{"norm_eps": 1e-05, "positions": "learned", "beta1": 0.9, "train_tokens": 80560000}
Each number is 128 + 32 x the weight over the matrix's rms, rounded and kept within 0 to 255. Layers, rows and columns count from 0.

# layer 3 attention value, 128x128, rms 0.0747, rows 43-48, columns 0-127
[[151 187 117 109 142 126 106 144 138 150 136 148 158 107 154  60 139 135 125 137  78 149  81 123 158 108 158  47 106 169 128 125 163 161  88  78 134 118 148 115 117 165 129 160 114 133 175 128 129 123 129 128 134 116 142 188 129 119 128 146  89 129 134 122 123 129 148  75 111 127 149 113 115 113  96 140 103 131 161  97 126 130 155 175 101 133 133 133  86 130 169 151 132 145 156 151  79 141  83 150 126 192 123  90 137 146  89 149  56 139 113  85 191 115  48 140 106 189 158 161  91 144 148 139 155 134 132 134]
 [117 182 126 164 189 135 116  51  74 139 118 124  93 134 113 139 145  90 139 143 129 113 112 100 131 101 128 157 121 118 126 157 184 106 178 111 151 165  80 119 116 114  72 156 117 143 127  97 157 117 147 128 118 163 106 145 182 140  99 139 144  73 146 109 125 145 101 101 136 141 148  98 140 116 100 111 107 114 138 108 112 148 105 129 139  75 153 119 164 115 146 135  94 132  96 104 157 141 102 118 115 145 118 107 160 153 148 108 109  90 162 102 141 179 147  89 144 143 131 127 144 126 130 142 124 101 161 138]
 [170 155 130 131 133 153  74  82 147 100 115 140 113  90 171 113 131  97 130 137 137  77 156 120 177 141  85 135 115 139 119  90 145 122  41 180 160 128 118 145  97  91 160 191 139  97  97 130 108 131 146 154 162 155 141  95 110 159 144 137 156 130 187 139 154 100 110  67  84 158  77  94 160 128 128 113 142 149 120 127 124 102 120 126  54 111 139 133 131 172 149 104 141 181 118  91 137  72 182 121 141 100 136 131 118 110 116 110 139 161 120  99 138 183 131 153 143 145  95  81 155 175 112 128 120 115 156  46]
 [103 139  50  67 117 110  95 125 131 154 125 132 126  75 131 168 109 155 132  74  83 134  94 107 145 134 212 105 158 167 145 131 103 147 139 129 158 109  93 186  84 165  96  99 171  92  89 120 105 144 154 130 143 148 132 125 123 128 130  94 161 142 150 202  82  92 159 140 131 113 116 180 115 134  98 176 178 112 120 183 117 147 129 109 103  90 130 118 122 185 148 153 147 150 149 122 156 117 109 149 102 133 127 159 113  90 138 144 144 157  28 176 153 109 201  81 102 102 115  99 115 151  99 187 108 110 149  75]
 [115 144 114  83 155 120 123 160 180  89 127 136 148 131 197 151 100 177 143 121 154 131 116 129 138 179 162 153 180 107 132 106 145  98  75 129 195  95 107 121  99  79 141 111 134 103 109 172 179 125 103 123  67 124 143  67 139 113 121 116 174 160  75 111 193 175 128 133 176 114 123 187  92 119 162 178 131 190 155  93 116 112 101 118 183 109 150 159 107 101 119  54 105 167 115 106 160  91 103 132 142  77 108 152  54 154 124 147 135  93  98 105 114 107 149 174 124 143 137 143  94 139 113  70 152 137 102  89]
 [111  95 182  85  68 132 126 100 124  88 135 104 173 149 138 133 114 114  96 130  89 136 134 160 171 177  61 118 126 131 103 116  75 163  96  87 110 151 137 103 146 103 123 137 122 131 170 138 165 143 117 100 107 128  75 158 150 100 124  91 128 130 105 109 135 188 139 101 122 100 158 129  98  94 152 103 144  94 135 121 178 123 143 108 160 209 145 136 152  96  96 160 108 101 123 163  86 120 139 173 128 107  90 146 129 152 105 156 119 143 118  88 114 120 117 155 192 163 175 107 142 114 197 153 139  97 147 113]]
# layer 3 attention output (transposed), 128x128, rms 0.268, rows 43-47, columns 0-127
[[123 156 102 117 107 162 170  85 135 132 106 133 110 131 114 150 158 121 153 138 117 175  99 144  93 148 131 150 123 136 157 140 141 177 139 133 113 180  98  91 154 161  77 125 164 149 129 168 145 109 128 107 144 153  60 126  77 163 107 110 132 144 135 173  99 107 122 132 122 158 174  91 122 125 124 149 135 142 133 163 119 101 112 119 139 113 131 106 149  92 121 139 101 115 155 114 122 182 157 140  72  69 188 147  90 121 146  52 186 150 130 124  75  86  89 136 112 127 125 153 137 103 159  90 137 120 111  92]
 [152 111 110 118  87 104 101 167 151 114 124 121 120 101 134 128 122 125 132 122 161 121 134 113 117  97 115 110  96 131 108 114  63 109 111 107 116 149 172 140 101 115 111 127 144 129 161 116 139 140 150 129 138 114  60 128 138 115 108 128 104 131 117 132 151 131 124 116 121 120 130 132 114 139 131 134 141 167 139 115 180 132 151 150 138 162 105 106  90 133  89 140 118 130 155 144  68 178 131 177 119 189 111 147 124 164 104 115 116 145 178 162 122 143 138 149 152 147 137 127 163 132 104 123 161 131  96 110]
 [115 142  78 119 130 109 135 123 107 180 127 131 135 126 117 107 108 224 142 118 173 123 138  93  98  96 114  98 118  88 145 138 106 115 124  68 129 160 129 158 169 121 122 159 104 139 172 139 127 114 141 142 112  88  99 136 125  85 116 133 120 132 151  96 120 115 112 179 165 155 153 161 101 162 129 100 149 185 113 153 119 139 136 109 157 102 107 129 147  96 111 123 126 112 112 141 157 135 117 132 151 163  96 118 115 138  94 176 146  97 128 111 170  79 131 126 144 102 160 143 117 106 100 130 141  91 159 160]
 [ 92  81 185 123 150 101 133 142 108 165 105 135 174 129  99  99  96 111 176 146 181 123 156 155 124  79 100 147 137 105 127  63 171 131 156 126 124  97 175 108 139  59 180 165  66 142 143 126 129 135 135 169  46 153 142 150 128  69 151 118 151 151  93 113 159 126 126 153 130 144 149  75 129 148 195 108 109  73 153 115 147 111  85 185 134 162 153 146 148 111 128 102 114 129  82 152 133 131 126 129 132  77  62 145 128  97 166 182  89 105 165 123 142 114  87 182 186  90 160 150 111  99 137 118 102 115  99 123]
 [108  92  83 163 184 159 141 131 107 127 135 153 137 111  86 136 133 146 153 160 110 118 100 115 119 123 139 131  97 133 158 145 165 160 162  82  99 138 143 124 130 136 167 120  79 146 152 108 100 159 132 131 122 141 106 135 159  76 147 115 145  94 126 116 111 136 116 145 119 154 149 132 154 137  98 143 130  92 157 132 140 114 142 128  55  90 120  88 114 128 113 156  94 159 155 115 145  85 154 151 110 129 124 153 153  96 181 154 161 115 116 136 151 164 117 117  88 101  65 135 147 104 153 135 135  70 163 110]]